{
  "num_hidden_layers": 14,
  "num_attention_heads": 3,
  "intermediate_size": 384,
  "norm": "layernorm",
  "tie_word_embeddings": false,
  "parallel_block": false,
  "init_std_qkv": 0.0396,
  "decay_fraction": 0.795,
  "final_lr_fraction": 0.0,
  "batch_tokens": [16384, 32768, 49152],
  "max_seq_len": 384,
  "train_tokens": 144400000,
  "max_steps": 4887,
  "dataset": "wikipedia_en"
}
Each number is 50 + 10 x the weight over its row's rms, rounded and kept within 0 to 99. Layers, rows and columns count from 0. The size before them is the row's rms in percent of the matrix's.

# layer 8 MLP up, 384x128, rms 0.34, rows 44-98, columns 0-63
080:41 45 43 54 44 37 43 46 63 61 45 49 49 37 51 50 45 64 60 60 68 38 49 61 52 59 55 67 59 52 31 51 25 35 50 51 50 43 36 37 55 58 62 34 43 63 65 52 66 48 65 60 49 38 59 53 78 51 44 36 58 42 63 49
122:64 68 46 25 36 53 62 54 60 37 44 65 64 57 74 33 46 44 44 65 63 62 42 62 53 50 54 52 50 61 49 65 36 52 52 48 41 43 44 41 57 60 51 37 43 52 57 47 62 55 38 57 53 43 48 64 60 62 54 40 46 54 67 40
086:54 63 46 45 54 51 73 47 60 46 47 56 55 30 51 56 66 42 54 56 46 48 60 55 55 61 50 48 52 46 44 66 47 51 53 49 45 69 39 33 61 33 43 63 59 67 49 72 65 50 51 55 68 38 36 47 56 26 52 56 48 55 67 38
087:53 54 30 38 45 60 44 37 51 53 54 59 34 43 39 66 56 54 63 44 48 55 50 54 52 52 64 66 40 31 37 47 44 58 38 43 40 45 46 53 57 48 53 55 43 62 73 54 39 51 44 56 58 49 34 47 41 58 50 54 48 33 59 55
111:50 63 56 56 43 60 46 68 50 45 36 51 40 49 45 43 45 69 49 50 59 55 40 70 51 42 65 57 57 42 28 47 41 52 45 40 56 40 39 50 57 39 69 53 40 49 35 54 42 54 56 63 53 52 38 62 50 73 39 27 53 42 50 59
094:53 41 50 52 54 40 40 30 52 57 55 49 68 48 47 55 75 39 35 35 56 61 48 47 41 53 60 61 44 38 52 59 52 46 51 51 61 44 43 49 56 37 42 55 69 51 52 53 59 34 67 36 48 44 42 59 38 37 48 53 65 46 29 47
096:40 38 39 42 53 44 37 48 56 44 34 59 46 59 48 40 52 51 33 43 59 41 49 48 35 39 30 41 37 50 62 38 37 53 50 46 31 52 59 45 43 39 49 44 50 39 58 58 54 63 32 49 40 56 50 64 62 57 40 44 66 50 54 58
089:54 69 50 34 52 35 46 54 51 51 55 46 43 63 46 41 54 78 57 46 55 64 71 49 39 33 49 46 45 40 45 69 72 52 49 52 46 62 43 55 53 48 61 41 71 70 37 71 50 43 41 46 35 58 27 44 43 48 40 40 53 56 50 56
107:52 43 55 36 53 49 53 55 66 50 56 47 58 40 67 58 39 69 24 46 46 49 57 55 51 45 49 51 47 42 34 45 38 58 57 68 48 48 45 46 49 42 37 37 34 32 41 55 58 54 49 46 57 56 60 57 48 50 51 38 63 45 41 44
100:52 55 41 39 57 40 46 47 52 49 81 36 51 47 63 50 52 45 40 44 56 55 49 48 45 55 59 43 42 59 42 43 57 53 53 51 51 50 54 65 37 25 58 57 57 44 47 45 49 49 72 49 49 64 52 52 42 40 41 55 51 59 60 50
086:54 37 73 44 58 40 65 44 51 45 59 52 39 54 51 58 43 49 72 29 46 47 29 39 49 59 50 51 63 35 51 48 59 51 39 69 42 39 28 53 23 46 68 50 61 60 58 45 53 46 46 57 61 56 48 37 57 46 46 57 79 41 48 49
102:40 66 48 52 50 49 51 54 45 52 28 57 34 71 55 51 33 64 42 36 66 42 32 66 60 54 47 44 56 56 33 47 58 45 48 61 79 34 49 43 25 49 58 48 58 35 65 65 42 40 53 52 51 36 35 53 59 51 54 49 60 45 45 50
107:42 50 48 49 29 42 39 57 50 30 36 56 41 48 46 49 48 49 37 63 60 51 25 44 40 45 60 50 47 45 55 46 35 55 37 50 37 47 63 53 61 45 45 49 53 70 46 51 57 50 56 48 69 25 41 65 44 48 53 54 59 45 35 45
111:44 43 51 54 58 64 49 56 62 26 54 61 54 41 52 63 54 51 41 43 63 52 35 53 25 52 49 67 43 47 55 58 53 48 47 67 66 62 37 57 50 29 34 43 63 48 51 48 60 60 53 49 52 35 54 59 59 31 61 61 43 54 48 46
086:51 48 46 61 53 48 58 49 37 29 57 39 53 50 53 56 33 31 53 37 68 59 45 53 60 42 35 30 67 37 51 44 51 55 55 51 41 41 70 64 55 54 50 36 64 59 50 61 63 68 68 45 63 46 31 56 64 47 66 52 61 51 57 65
100:49 58 59 30 66 54 47 37 49 37 30 59 46 63 46 64 35 70 42 59 61 36 62 55 43 46 55 51 65 36 41 67 53 56 35 49 61 47 46 56 46 52 62 65 60 53 52 47 49 47 40 36 40 43 42 50 48 33 43 58 45 59 49 44
116:42 61 54 45 55 55 45 49 60 52 60 52 60 55 48 58 59 50 54 55 53 59 33 35 50 63 41 49 40 45 47 60 47 47 35 57 57 44 45 50 42 45 57 52 25 42 65 23 31 73 45 66 57 60 54 50 44 48 34 64 80 24 53 34
105:48 55 48 34 45 30 32 53 63 58 44 46 76 42 63 47 35 52 49 46 49 51 38 60 46 50 48 56 44 49 65 26 44 46 41 74 54 46 50 45 44 45 48 47 53 54 45 51 38 51 58 55 40 41 51 51 44 58 48 49 50 36 42 39
107:48 61 40 43 48 57 50 65 55 44 53 52 28 48 52 44 42 49 60 47 56 41 56 46 50 52 52 23 48 38 52 66 37 47 38 45 58 27 41 36 49 57 57 70 47 43 47 44 46 52 33 52 36 53 35 53 41 51 60 42 50 64 61 43
099:54 59 51 43 67 50 41 29 49 40 72 58 38 36 45 52 52 55 49 49 63 58 62 44 51 41 58 42 48 49 69 55 43 33 56 47 52 46 41 53 46 47 76 46 43 56 36 44 55 45 40 54 53 56 55 45 49 21 49 48 61 42 61 50
094:36 54 46 65 50 61 54 54 49 58 59 49 55 50 62 43 61 38 56 49 72 52 44 63 34 46 55 42 41 63 28 55 60 46 41 52 31 35 41 34 63 49 57 62 65 49 49 48 53 52 62 61 39 57 47 43 56 54 56 48 54 37 56 45
098:67 61 55 46 66 57 50 44 44 39 48 67 39 34 50 61 69 55 45 51 69 46 40 41 44 49 44 29 59 39 33 36 58 45 54 74 44 56 51 53 50 48 52 46 31 55 59 48 58 48 57 52 52 44 50 57 52 48 44 53 47 36 32 64
100:50 53 51 47 47 46 45 40 48 64 39 55 54 61 62 39 53 49 45 50 57 58 67 50 45 52 36 55 53 60 51 52 50 55 58 54 55 39 45 48 58 59 67 47 66 44 43 40 45 48 73 45 60 60 22 51 51 56 51 36 52 56 69 55
087:59 60 49 43 43 39 47 74 63 42 42 64 49 51 58 47 59 54 68 42 53 52 49 67 38 57 37 56 56 38 62 47 44 37 38 49 47 52 50 47 59 38 59 36 49 57 52 35 58 49 40 41 46 63 67 32 47 68 49 52 50 33 49 62
086:61 54 52 45 51 37 52 47 50 51 51 53 56 44 51 52 50 41 48 43 44 46 41 68 45 46 63 57 44 40 46 18 32 39 40 43 52 44 28 52 55 50 49 24 43 54 61 60 60 67 34 65 69 44 37 43 53 44 32 42 42 51 49 67
093:65 52 44 46 42 90 44 38 50 40 53 53 61 35 58 38 40 48 48 60 54 63 56 51 42 41 47 48 39 50 38 53 65 57 52 56 30 42 41 37 54 57 21 53 48 54 41 53 45 43 43 66 49 39 45 55 50 45 46 45 44 37 34 58
111:61 43 53 40 57 51 58 44 60 44 62 58 31 54 42 45 35 48 43 48 49 43 48 43 44 46 52 58 54 44 41 36 46 57 73 46 51 64 44 52 58 57 55 51 48 56 47 56 54 54 35 46 40 59 54 38 53 55 68 73 42 69 59 46
095:42 50 47 65 50 46 37 47 49 74 76 46 56 51 61 53 53 30 52 37 61 75 41 70 53 48 35 49 29 52 45 48 54 40 44 56 58 49 48 60 49 53 45 50 38 61 51 41 51 55 42 40 48 32 42 48 26 52 51 48 48 60 65 52
094:53 54 36 58 47 49 65 66 42 39 60 54 51 41 51 53 42 47 49 41 60 61 69 25 57 50 43 30 47 53 52 42 44 54 35 60 36 64 56 45 43 55 69 35 46 54 75 41 42 57 39 52 58 41 47 49 46 32 54 46 54 42 62 53
099:41 41 42 67 75 71 47 44 49 47 49 54 49 39 52 34 52 64 45 57 50 65 55 45 38 50 61 43 35 50 45 50 53 58 54 54 45 51 50 71 42 43 48 72 81 50 70 73 53 77 44 67 58 30 43 44 43 46 59 56 49 51 46 39
106:62 45 30 44 48 42 60 56 59 54 52 58 62 57 44 63 39 49 31 60 56 57 51 66 40 63 54 46 49 52 49 40 33 24 36 56 65 14 56 58 53 64 51 51 39 55 60 70 52 60 60 51 51 41 45 60 58 64 48 26 51 44 59 52
109:57 51 51 57 52 69 37 54 51 64 42 57 48 50 63 68 51 74 42 60 52 49 58 37 56 62 40 51 48 30 44 51 35 62 55 34 71 35 43 55 37 61 63 64 28 48 49 54 45 47 56 61 35 37 51 55 38 51 53 55 48 57 43 65
083:61 63 54 44 38 39 46 47 56 56 44 60 66 49 45 65 48 71 37 57 46 41 54 59 39 62 44 49 51 56 52 57 64 33 68 43 55 34 55 32 63 66 37 53 52 62 45 34 55 47 45 66 45 32 47 52 50 43 59 56 62 45 37 51
096:44 62 40 46 36 70 55 47 61 42 42 43 42 56 40 53 46 56 51 55 54 60 51 69 33 50 40 51 42 33 54 51 77 66 56 55 38 40 69 46 56 56 60 49 49 43 56 40 55 64 67 42 53 41 64 43 40 51 72 38 51 21 41 46
100:63 47 33 53 30 47 43 53 68 38 42 51 50 32 62 39 47 54 49 41 70 56 44 48 55 44 70 48 53 59 42 48 48 44 46 44 48 32 53 62 47 34 73 44 42 49 44 58 43 46 61 53 43 42 28 41 44 54 52 39 50 41 53 23
107:64 59 48 58 49 50 44 53 72 39 38 59 58 34 62 50 38 29 40 36 63 51 45 55 60 63 71 39 49 40 50 47 58 36 46 33 47 50 50 45 58 39 43 50 45 49 60 36 46 44 53 58 27 40 50 41 76 44 39 63 59 49 67 63
093:65 48 54 43 43 50 61 65 50 48 48 51 52 54 45 66 55 29 44 45 58 41 48 62 52 70 38 57 58 62 58 73 42 38 52 54 52 47 31 27 46 61 55 56 55 49 50 55 57 64 41 35 56 48 49 54 56 54 24 38 55 49 45 53
100:60 40 45 45 54 45 41 37 58 49 64 56 61 53 44 51 51 60 64 51 61 47 49 62 59 52 28 54 65 42 57 48 42 69 45 59 64 40 68 32 55 35 44 53 35 54 47 58 56 48 41 49 51 59 37 61 54 50 62 34 57 70 64 49
091:45 51 57 52 59 50 38 46 42 45 65 38 36 57 35 57 40 63 42 63 63 36 57 61 53 51 37 59 53 52 43 46 38 67 51 46 54 53 39 54 47 40 48 60 44 46 45 52 32 44 55 50 41 63 45 42 77 47 54 61 59 50 59 36
106:51 45 26 59 55 49 39 52 51 35 50 54 70 40 67 52 56 43 63 49 49 46 49 66 65 43 50 54 69 39 45 61 28 57 53 48 49 36 48 60 52 51 39 32 65 51 52 38 45 51 53 50 44 49 50 67 32 53 39 64 48 45 53 49
102:74 47 47 47 60 45 61 46 46 40 51 42 60 47 54 66 62 36 55 46 53 58 53 71 40 55 30 71 48 56 43 57 42 47 48 35 53 56 38 42 58 49 41 56 47 49 55 42 47 56 49 57 47 36 60 60 57 45 69 63 64 49 64 30
110:65 44 42 49 52 39 52 41 42 35 44 47 71 40 64 36 57 55 35 52 56 70 37 59 49 45 39 61 62 70 53 39 51 43 42 56 47 49 38 28 33 57 49 56 52 50 56 49 46 45 40 34 55 52 35 48 58 68 52 49 60 50 52 52
104:34 70 52 53 40 56 47 68 51 49 51 78 55 47 42 54 53 60 42 59 49 45 41 55 51 47 36 46 34 39 42 61 50 49 38 36 41 64 58 49 53 39 35 60 60 25 46 62 61 66 56 51 50 40 60 65 66 66 54 62 51 60 34 57
091:48 43 61 32 59 50 44 54 61 57 72 69 42 60 49 57 52 58 46 40 56 45 68 41 47 54 60 40 60 68 47 45 38 48 60 46 36 56 48 34 38 37 48 42 62 44 58 58 46 45 41 74 33 55 52 30 47 48 45 42 45 68 43 47
097:65 63 48 36 52 40 45 51 51 53 68 53 54 63 47 52 51 46 41 40 60 56 37 35 52 57 45 62 41 45 34 63 42 59 51 53 46 55 49 43 66 66 40 61 47 44 36 34 57 54 48 41 66 54 48 60 56 34 50 49 57 49 27 78
115:36 58 57 46 50 63 73 48 52 47 36 70 63 51 40 53 53 50 43 45 56 45 41 62 43 50 64 31 56 36 52 69 60 61 39 51 64 65 48 53 44 52 58 57 76 53 38 56 58 59 50 37 51 42 42 48 44 45 48 52 55 50 63 56
098:56 57 40 56 52 67 61 52 47 54 68 51 47 52 44 69 59 69 59 53 77 67 65 51 63 31 59 35 69 49 34 50 38 44 61 62 42 49 53 41 35 43 52 49 43 43 55 43 53 36 48 39 41 53 55 43 49 54 47 45 43 70 50 46
098:43 49 44 54 54 53 59 61 56 38 58 51 50 53 42 52 40 57 46 33 51 55 47 58 52 68 38 48 37 55 47 50 64 58 58 72 44 50 42 49 42 53 59 39 48 59 35 47 59 51 66 41 52 50 55 44 34 36 42 64 58 33 74 47
088:36 55 46 24 59 55 40 46 57 31 33 49 53 43 50 56 54 48 63 50 50 70 49 38 44 47 39 46 34 70 43 51 39 34 51 49 53 51 58 49 65 63 55 46 59 54 56 47 48 47 49 49 37 47 46 62 54 50 31 44 45 66 60 57
110:72 52 60 35 52 57 52 47 48 47 59 54 76 39 49 74 34 63 41 51 52 44 48 47 41 45 72 54 64 64 39 59 42 45 58 49 43 30 55 46 62 55 58 37 63 35 48 48 47 67 60 42 31 57 42 63 49 42 48 57 45 69 33 36
100:63 30 50 44 50 65 56 57 65 48 69 60 36 44 59 43 65 53 47 59 56 49 56 45 60 36 35 31 50 46 44 60 59 51 43 65 43 51 40 56 69 45 55 49 75 56 40 50 55 44 46 38 36 60 35 47 43 63 46 51 64 43 54 44
083:52 53 51 58 51 58 33 43 47 46 52 48 78 45 60 54 55 62 55 19 45 54 58 37 42 54 30 52 34 55 55 62 49 24 58 27 47 39 44 38 59 50 41 40 58 63 70 47 60 58 44 48 43 53 48 66 67 35 49 49 44 45 39 38
120:52 42 46 44 40 60 50 42 48 42 47 52 53 49 45 63 36 61 52 44 51 41 51 55 74 66 45 55 41 31 51 35 72 41 40 48 52 38 61 48 19 50 61 57 50 52 38 65 61 62 53 52 50 50 25 47 32 51 36 55 54 54 39 58
100:37 46 39 50 60 46 53 68 62 53 44 44 51 37 69 53 55 47 50 48 42 54 35 59 56 49 40 54 64 43 54 50 45 57 40 45 67 60 35 30 39 40 57 46 50 43 44 50 53 61 58 53 48 66 42 37 51 56 53 39 51 51 72 50
104:52 39 45 60 48 46 40 49 52 55 64 53 55 45 69 64 41 53 57 50 67 62 54 32 68 54 41 66 56 44 42 48 48 34 55 50 38 44 50 51 59 54 58 57 40 58 49 53 47 56 43 56 50 72 45 41 64 52 51 45 41 69 47 72
# layer 8 MLP down (transposed), 384x128, rms 0.61, rows 44-97, columns 0-63
089:47 52 61 51 43 51 40 61 54 57 44 59 54 64 48 47 50 42 54 35 51 55 43 61 33 59 26 33 46 60 57 45 40 52 35 37 54 50 34 45 79 59 44 36 49 44 51 26 60 64 47 48 71 53 57 54 54 50 39 47 52 52 48 45
112:58 55 56 42 39 58 43 46 51 49 49 57 55 52 54 49 55 46 60 49 51 54 41 65 65 51 37 41 47 47 38 64 41 51 57 50 41 50 48 37 49 60 55 52 40 30 50 49 56 52 57 44 38 51 51 82 54 53 60 47 51 34 59 49
094:45 43 41 46 30 71 56 26 65 63 45 41 53 47 38 64 59 52 62 43 59 37 49 64 53 43 60 41 57 61 68 72 50 49 56 65 47 50 50 42 71 54 44 51 51 52 56 46 56 44 49 46 39 46 47 58 55 30 46 44 38 49 58 39
099:47 38 64 53 52 48 43 66 62 47 63 57 42 51 42 51 54 43 55 39 36 48 54 47 60 56 40 39 52 44 37 59 64 71 56 21 47 32 49 45 59 67 50 50 39 59 57 40 53 60 26 52 55 53 44 62 50 58 38 65 27 43 59 42
110:46 46 53 50 40 44 52 57 53 51 51 43 51 47 75 48 48 51 60 36 45 37 38 69 66 45 63 55 67 65 43 45 54 42 48 57 54 53 45 55 54 51 57 79 43 60 60 51 30 34 52 57 48 58 51 55 59 48 44 32 53 41 42 53
101:40 43 44 57 26 45 48 41 55 47 57 37 44 27 40 58 43 60 53 56 33 52 66 53 37 52 51 45 53 51 52 38 60 44 51 58 55 53 41 49 60 36 33 47 53 44 59 48 56 33 49 71 61 63 39 33 65 43 64 40 49 55 56 44
103:55 47 33 51 34 45 49 48 38 46 33 73 57 54 56 48 50 33 46 52 46 50 40 77 64 41 44 56 37 57 47 48 44 48 53 39 39 53 61 57 70 46 34 46 43 45 49 54 39 67 38 52 69 58 63 68 42 36 31 55 44 78 31 50
097:34 51 57 50 43 24 47 53 49 54 52 38 54 48 43 35 44 59 52 65 56 61 55 52 51 34 58 60 38 40 47 43 72 55 50 54 53 66 56 56 51 54 67 62 69 45 60 56 47 49 53 40 56 51 37 61 41 68 50 28 41 50 57 48
101:48 49 53 36 43 28 50 66 60 54 54 44 57 61 57 50 56 59 35 39 10 45 65 45 41 61 44 62 54 49 41 50 40 50 60 57 48 47 70 64 27 48 61 58 49 56 43 51 54 32 43 48 66 39 67 37 54 51 45 39 56 38 39 59
106:44 57 54 49 53 56 38 58 58 21 52 48 52 50 54 44 24 58 42 36 77 43 62 47 51 49 57 51 40 59 55 45 45 59 49 54 41 59 43 37 52 51 48 46 66 76 43 58 43 61 54 71 56 46 55 49 54 59 62 46 49 53 42 54
092:39 57 73 55 49 52 52 69 48 40 59 40 50 46 56 35 47 68 21 51 23 37 43 33 51 52 49 42 48 54 51 51 60 58 52 64 47 40 59 53 41 49 46 64 48 56 41 48 45 54 44 39 62 40 57 61 59 58 41 53 42 63 51 55
095:56 35 55 54 53 45 41 69 45 51 57 46 47 52 41 55 46 59 58 43 81 62 62 41 62 48 53 42 49 62 47 62 61 48 56 40 73 39 54 64 46 45 56 49 53 46 53 59 54 40 44 49 49 32 45 49 59 47 52 12 32 55 54 57
101:51 54 44 61 40 61 59 69 45 40 42 50 36 59 60 38 50 39 46 44 59 52 58 57 50 47 55 45 67 60 46 48 45 41 59 57 37 48 60 52 64 64 54 61 48 76 52 44 49 40 52 51 72 58 56 41 50 68 53 29 48 65 61 43
108:36 45 59 50 51 51 51 39 51 37 57 64 56 35 47 61 40 53 59 50 78 26 40 51 44 38 28 43 52 44 58 43 58 66 50 61 56 63 48 41 47 47 33 47 62 49 46 48 54 45 66 53 48 40 42 42 48 53 55 40 46 40 68 46
089:63 46 49 62 56 72 59 48 42 56 48 64 41 46 42 50 47 43 61 52 68 32 62 52 44 34 44 52 51 42 66 44 44 40 41 47 45 38 29 44 59 44 67 60 46 65 47 55 50 54 38 52 52 51 64 57 44 49 34 40 29 69 65 47
094:45 50 50 57 61 30 74 41 62 70 33 71 49 56 36 35 35 38 46 51 44 41 34 50 57 55 52 45 55 49 43 51 51 57 58 52 66 49 61 60 49 44 53 35 60 48 46 51 52 71 43 57 36 65 48 47 42 50 48 44 64 48 52 44
114:44 47 46 50 54 43 40 43 43 48 51 47 49 55 39 34 50 76 50 57 42 42 48 49 53 50 42 61 45 42 48 58 41 58 49 44 66 44 44 40 41 48 47 60 26 45 68 32 38 54 37 57 61 37 69 48 58 42 34 80 69 59 49 36
108:41 43 48 47 47 49 34 66 41 44 51 48 51 52 48 53 43 57 73 61 43 37 50 61 49 49 45 61 39 46 49 47 40 60 48 56 52 72 27 39 47 32 47 48 31 56 33 60 45 60 57 60 59 44 51 74 38 45 49 56 53 43 44 52
098:52 56 45 43 52 43 44 42 48 35 52 49 53 48 50 47 35 43 39 49 61 38 59 49 56 47 61 40 64 55 71 41 45 54 51 65 63 56 57 38 41 69 53 56 54 51 52 56 32 55 47 61 43 59 29 44 36 51 63 40 50 46 55 59
104:58 36 76 37 52 43 61 55 41 47 51 38 60 41 43 55 47 65 51 43 49 52 30 38 46 55 55 37 31 52 40 52 49 53 55 62 50 50 68 39 59 52 53 46 61 36 41 62 59 45 42 41 64 68 39 46 38 48 49 49 47 51 59 63
101:37 44 56 40 46 54 57 59 47 42 61 45 57 39 58 38 42 42 45 57 82 53 49 38 46 43 44 55 36 41 55 55 61 66 62 64 60 66 50 36 46 39 42 60 55 53 50 49 42 61 39 53 48 51 32 31 52 43 45 37 53 48 64 52
110:41 47 53 60 49 42 38 33 31 36 66 65 43 44 56 63 50 44 45 31 67 53 50 60 67 40 43 35 60 60 33 43 67 52 62 50 28 55 44 52 52 59 44 39 48 61 40 40 61 42 67 65 52 44 55 73 40 53 41 58 45 43 50 37
099:59 48 49 64 55 57 53 50 31 50 56 65 42 60 56 59 39 38 52 58 79 51 59 54 53 51 38 49 63 56 56 55 50 52 33 53 52 40 48 40 35 61 44 51 46 64 46 53 57 64 42 48 34 52 50 57 57 60 45 41 29 29 57 40
092:48 53 38 55 25 54 41 70 52 41 43 38 58 75 34 59 43 60 38 36 61 60 50 50 46 64 31 44 36 57 48 49 38 49 52 54 33 54 53 64 50 46 59 53 49 63 61 51 60 58 61 37 64 52 60 51 58 38 55 69 49 70 64 49
095:44 38 46 34 38 70 56 15 53 61 61 43 46 31 32 50 52 56 56 71 42 64 42 54 39 48 62 48 61 42 50 51 46 48 28 53 56 62 47 49 39 68 59 48 44 59 55 35 42 56 55 57 41 43 36 72 65 61 58 54 53 48 58 59
098:38 40 69 42 44 54 43 57 45 52 58 22 56 52 57 52 59 50 62 43 75 37 54 51 59 53 53 59 48 50 20 65 48 41 38 56 47 51 44 61 49 48 53 63 33 52 46 38 62 60 56 63 31 47 62 69 53 52 56 53 56 54 64 65
111:60 47 68 35 52 36 39 67 59 57 50 59 44 49 44 69 44 62 53 39 47 46 46 44 48 38 45 52 50 47 34 37 46 50 61 45 59 63 48 52 41 37 47 35 47 58 39 60 57 74 39 53 46 53 63 39 56 46 55 54 43 63 64 61
099:59 47 46 54 51 56 43 54 52 38 41 65 40 37 53 39 47 43 44 48 33 63 60 54 34 48 48 48 53 43 67 50 50 55 63 53 36 54 55 46 47 38 43 58 51 58 59 50 38 59 46 56 51 51 52 45 64 44 35 35 59 58 39 66
096:36 47 52 65 36 52 46 81 49 48 45 57 36 58 65 42 46 46 54 57 59 44 44 42 55 45 40 51 48 43 43 46 34 62 59 69 46 58 53 48 62 46 40 65 43 60 57 48 39 56 30 49 56 33 53 42 54 40 55 49 24 52 59 48
102:53 55 61 71 55 41 41 42 45 43 56 54 46 43 57 65 56 49 49 47 69 40 56 45 44 39 49 38 39 43 56 54 34 61 39 39 64 54 48 58 66 24 48 41 60 43 43 41 57 51 53 55 53 53 47 54 53 50 41 60 53 42 46 48
099:45 43 33 53 47 46 56 63 47 59 63 61 45 52 44 53 58 44 45 51 72 41 48 54 35 52 66 48 48 35 55 51 41 25 48 64 62 35 66 43 68 50 46 63 37 64 56 48 38 57 50 43 49 71 59 63 79 52 62 33 57 43 68 46
106:59 38 38 48 46 60 68 39 56 49 51 41 44 61 58 36 59 49 58 49 36 54 63 61 66 49 68 58 55 64 51 55 49 58 49 24 51 46 40 69 36 34 62 65 40 63 44 40 49 42 39 57 60 54 49 79 43 49 41 43 58 56 49 48
090:73 42 38 38 40 38 40 47 43 44 44 46 44 64 51 59 50 40 62 57 26 56 58 38 51 60 56 62 53 51 57 27 38 42 44 60 60 56 45 60 52 50 65 56 37 45 47 44 27 35 52 50 44 48 37 54 63 47 58 54 47 36 51 55
099:50 52 47 49 60 80 59 42 70 59 55 34 31 44 57 52 43 59 55 55 41 37 53 50 28 42 37 51 66 60 31 50 46 60 72 40 44 36 53 58 47 36 53 54 21 52 40 43 49 40 43 45 35 27 72 42 52 53 42 49 54 60 54 47
103:52 52 47 57 39 51 30 66 47 46 42 35 46 54 59 57 46 62 44 43 57 49 44 43 55 44 54 34 51 39 49 55 45 48 47 49 42 50 67 53 74 42 63 47 48 39 56 51 31 37 51 56 44 54 52 55 62 64 52 42 40 47 54 48
112:75 40 62 57 63 53 58 65 67 58 47 49 67 52 58 32 35 47 41 50 81 53 31 61 53 45 39 48 33 48 48 37 38 55 63 50 43 44 53 54 68 34 35 52 41 52 53 43 41 47 55 36 37 41 73 45 50 54 49 25 44 41 44 47
098:43 51 62 60 59 25 61 56 49 45 55 69 60 45 44 59 66 63 36 61 25 56 63 56 55 56 61 47 64 51 48 42 46 51 42 64 52 59 46 52 35 50 59 46 48 59 59 44 42 42 54 55 47 50 68 33 38 42 42 37 49 52 46 57
094:56 31 57 36 38 66 50 52 54 50 50 33 64 69 56 34 59 52 68 55 43 38 47 45 58 45 57 46 55 46 50 45 23 56 50 57 63 45 38 64 33 52 51 56 50 70 65 40 58 50 49 52 69 36 48 54 41 62 37 43 48 61 44 54
088:69 59 64 51 51 45 46 61 42 57 48 43 72 71 68 65 56 49 62 39 46 49 47 36 41 52 48 53 40 39 37 44 59 57 37 54 61 40 56 50 60 47 73 55 46 47 55 64 40 58 48 44 49 39 57 46 42 50 53 55 43 49 46 71
100:55 50 35 48 44 38 51 56 54 54 57 79 60 61 59 55 48 54 73 56 52 36 42 53 46 57 72 34 55 52 36 39 55 52 46 49 39 59 34 49 57 47 57 44 61 65 41 34 58 48 68 51 50 39 41 52 26 47 63 53 56 38 46 59
096:59 45 42 59 56 45 52 46 52 46 63 49 42 36 40 39 72 34 48 49 64 60 51 50 57 62 50 56 46 57 43 33 60 58 38 65 62 55 43 56 64 66 47 52 36 44 45 55 36 38 51 46 38 47 55 73 34 57 56 61 47 36 45 47
111:62 46 41 48 56 49 58 37 57 63 50 54 51 42 53 43 40 55 32 42 55 69 40 59 45 34 52 54 58 61 53 53 61 44 57 58 40 64 32 46 47 62 49 54 50 61 49 38 41 44 45 47 51 54 38 45 36 58 53 46 52 66 50 76
103:55 36 56 33 38 29 57 55 57 41 58 43 37 43 60 48 40 65 47 56 46 45 44 48 54 51 54 46 38 46 57 65 48 38 48 62 31 68 48 54 55 48 62 40 59 65 32 54 49 48 45 49 70 72 55 60 40 24 45 46 53 69 61 61
090:54 56 55 69 52 29 39 69 47 46 43 45 43 38 58 51 35 42 52 62 60 55 42 35 50 45 53 50 42 38 61 36 56 48 54 54 67 47 40 54 74 59 58 47 46 38 56 36 58 72 42 40 46 71 60 61 68 37 60 47 47 60 60 47
099:55 40 54 74 81 51 55 75 62 48 58 54 46 38 47 35 53 56 50 29 49 46 32 47 39 62 54 49 52 45 60 40 51 54 32 56 63 51 42 45 45 65 52 60 59 56 36 55 51 43 47 53 41 48 47 30 33 42 51 54 60 53 61 40
129:53 45 56 72 62 40 54 67 39 53 65 76 46 41 45 39 63 33 51 46 71 41 37 56 50 67 58 39 53 62 43 43 47 37 50 43 36 46 52 58 54 51 46 43 38 41 42 44 50 45 54 45 71 42 67 39 53 56 66 48 61 42 38 44
098:40 50 51 43 56 60 51 52 53 70 67 51 31 47 50 70 48 57 65 54 60 30 45 63 56 43 53 44 48 42 44 62 51 36 47 49 58 39 53 53 51 77 52 41 44 46 57 68 29 28 37 50 43 36 46 40 68 47 58 44 63 45 43 59
097:47 51 49 51 59 52 53 41 41 56 31 65 62 35 59 68 67 49 59 55 33 56 45 44 38 55 70 46 68 59 38 60 56 40 42 56 59 62 60 52 44 46 43 44 49 58 53 37 47 52 41 47 40 51 35 66 47 59 38 77 39 60 41 41
084:64 35 45 53 33 66 63 61 29 52 50 59 53 34 54 42 46 49 53 51 46 57 50 42 57 48 63 52 49 40 40 65 52 50 63 40 56 52 40 49 57 39 34 51 45 57 48 49 38 40 48 72 45 63 42 39 41 62 58 46 58 44 64 62
110:46 47 63 46 58 41 39 69 41 63 21 62 55 38 38 48 50 57 49 51 66 33 61 52 50 39 66 48 46 36 31 51 65 48 52 52 40 57 56 49 55 35 56 62 56 36 53 62 47 31 50 49 56 55 51 59 50 55 58 45 51 50 53 61
099:55 43 54 29 55 53 55 45 34 59 51 63 45 54 52 28 41 48 46 49 54 62 55 42 39 79 65 45 69 47 47 47 36 36 55 56 46 51 62 38 40 52 46 42 51 57 45 43 31 46 58 47 42 43 46 59 59 47 44 66 58 57 46 46
091:46 46 51 52 50 67 45 46 55 56 50 77 48 39 38 48 51 45 45 45 66 46 56 55 39 46 40 42 48 51 24 35 49 58 48 59 44 45 38 59 53 54 24 45 43 42 57 45 50 49 35 40 41 54 39 76 66 53 63 49 58 48 46 34
110:59 57 70 42 38 55 63 50 65 42 36 41 53 57 61 64 51 53 64 42 41 34 45 46 42 58 58 49 49 48 55 44 44 49 60 42 63 59 44 51 45 59 60 39 55 68 33 54 48 60 43 59 67 51 45 40 47 65 44 51 38 46 43 54
092:52 46 67 67 55 45 53 65 85 52 36 65 51 43 37 48 51 44 52 46 35 44 53 42 43 48 41 68 66 54 63 39 54 37 46 41 63 59 40 52 43 57 54 51 48 56 59 54 57 57 48 43 68 48 33 40 42 41 50 41 39 65 55 56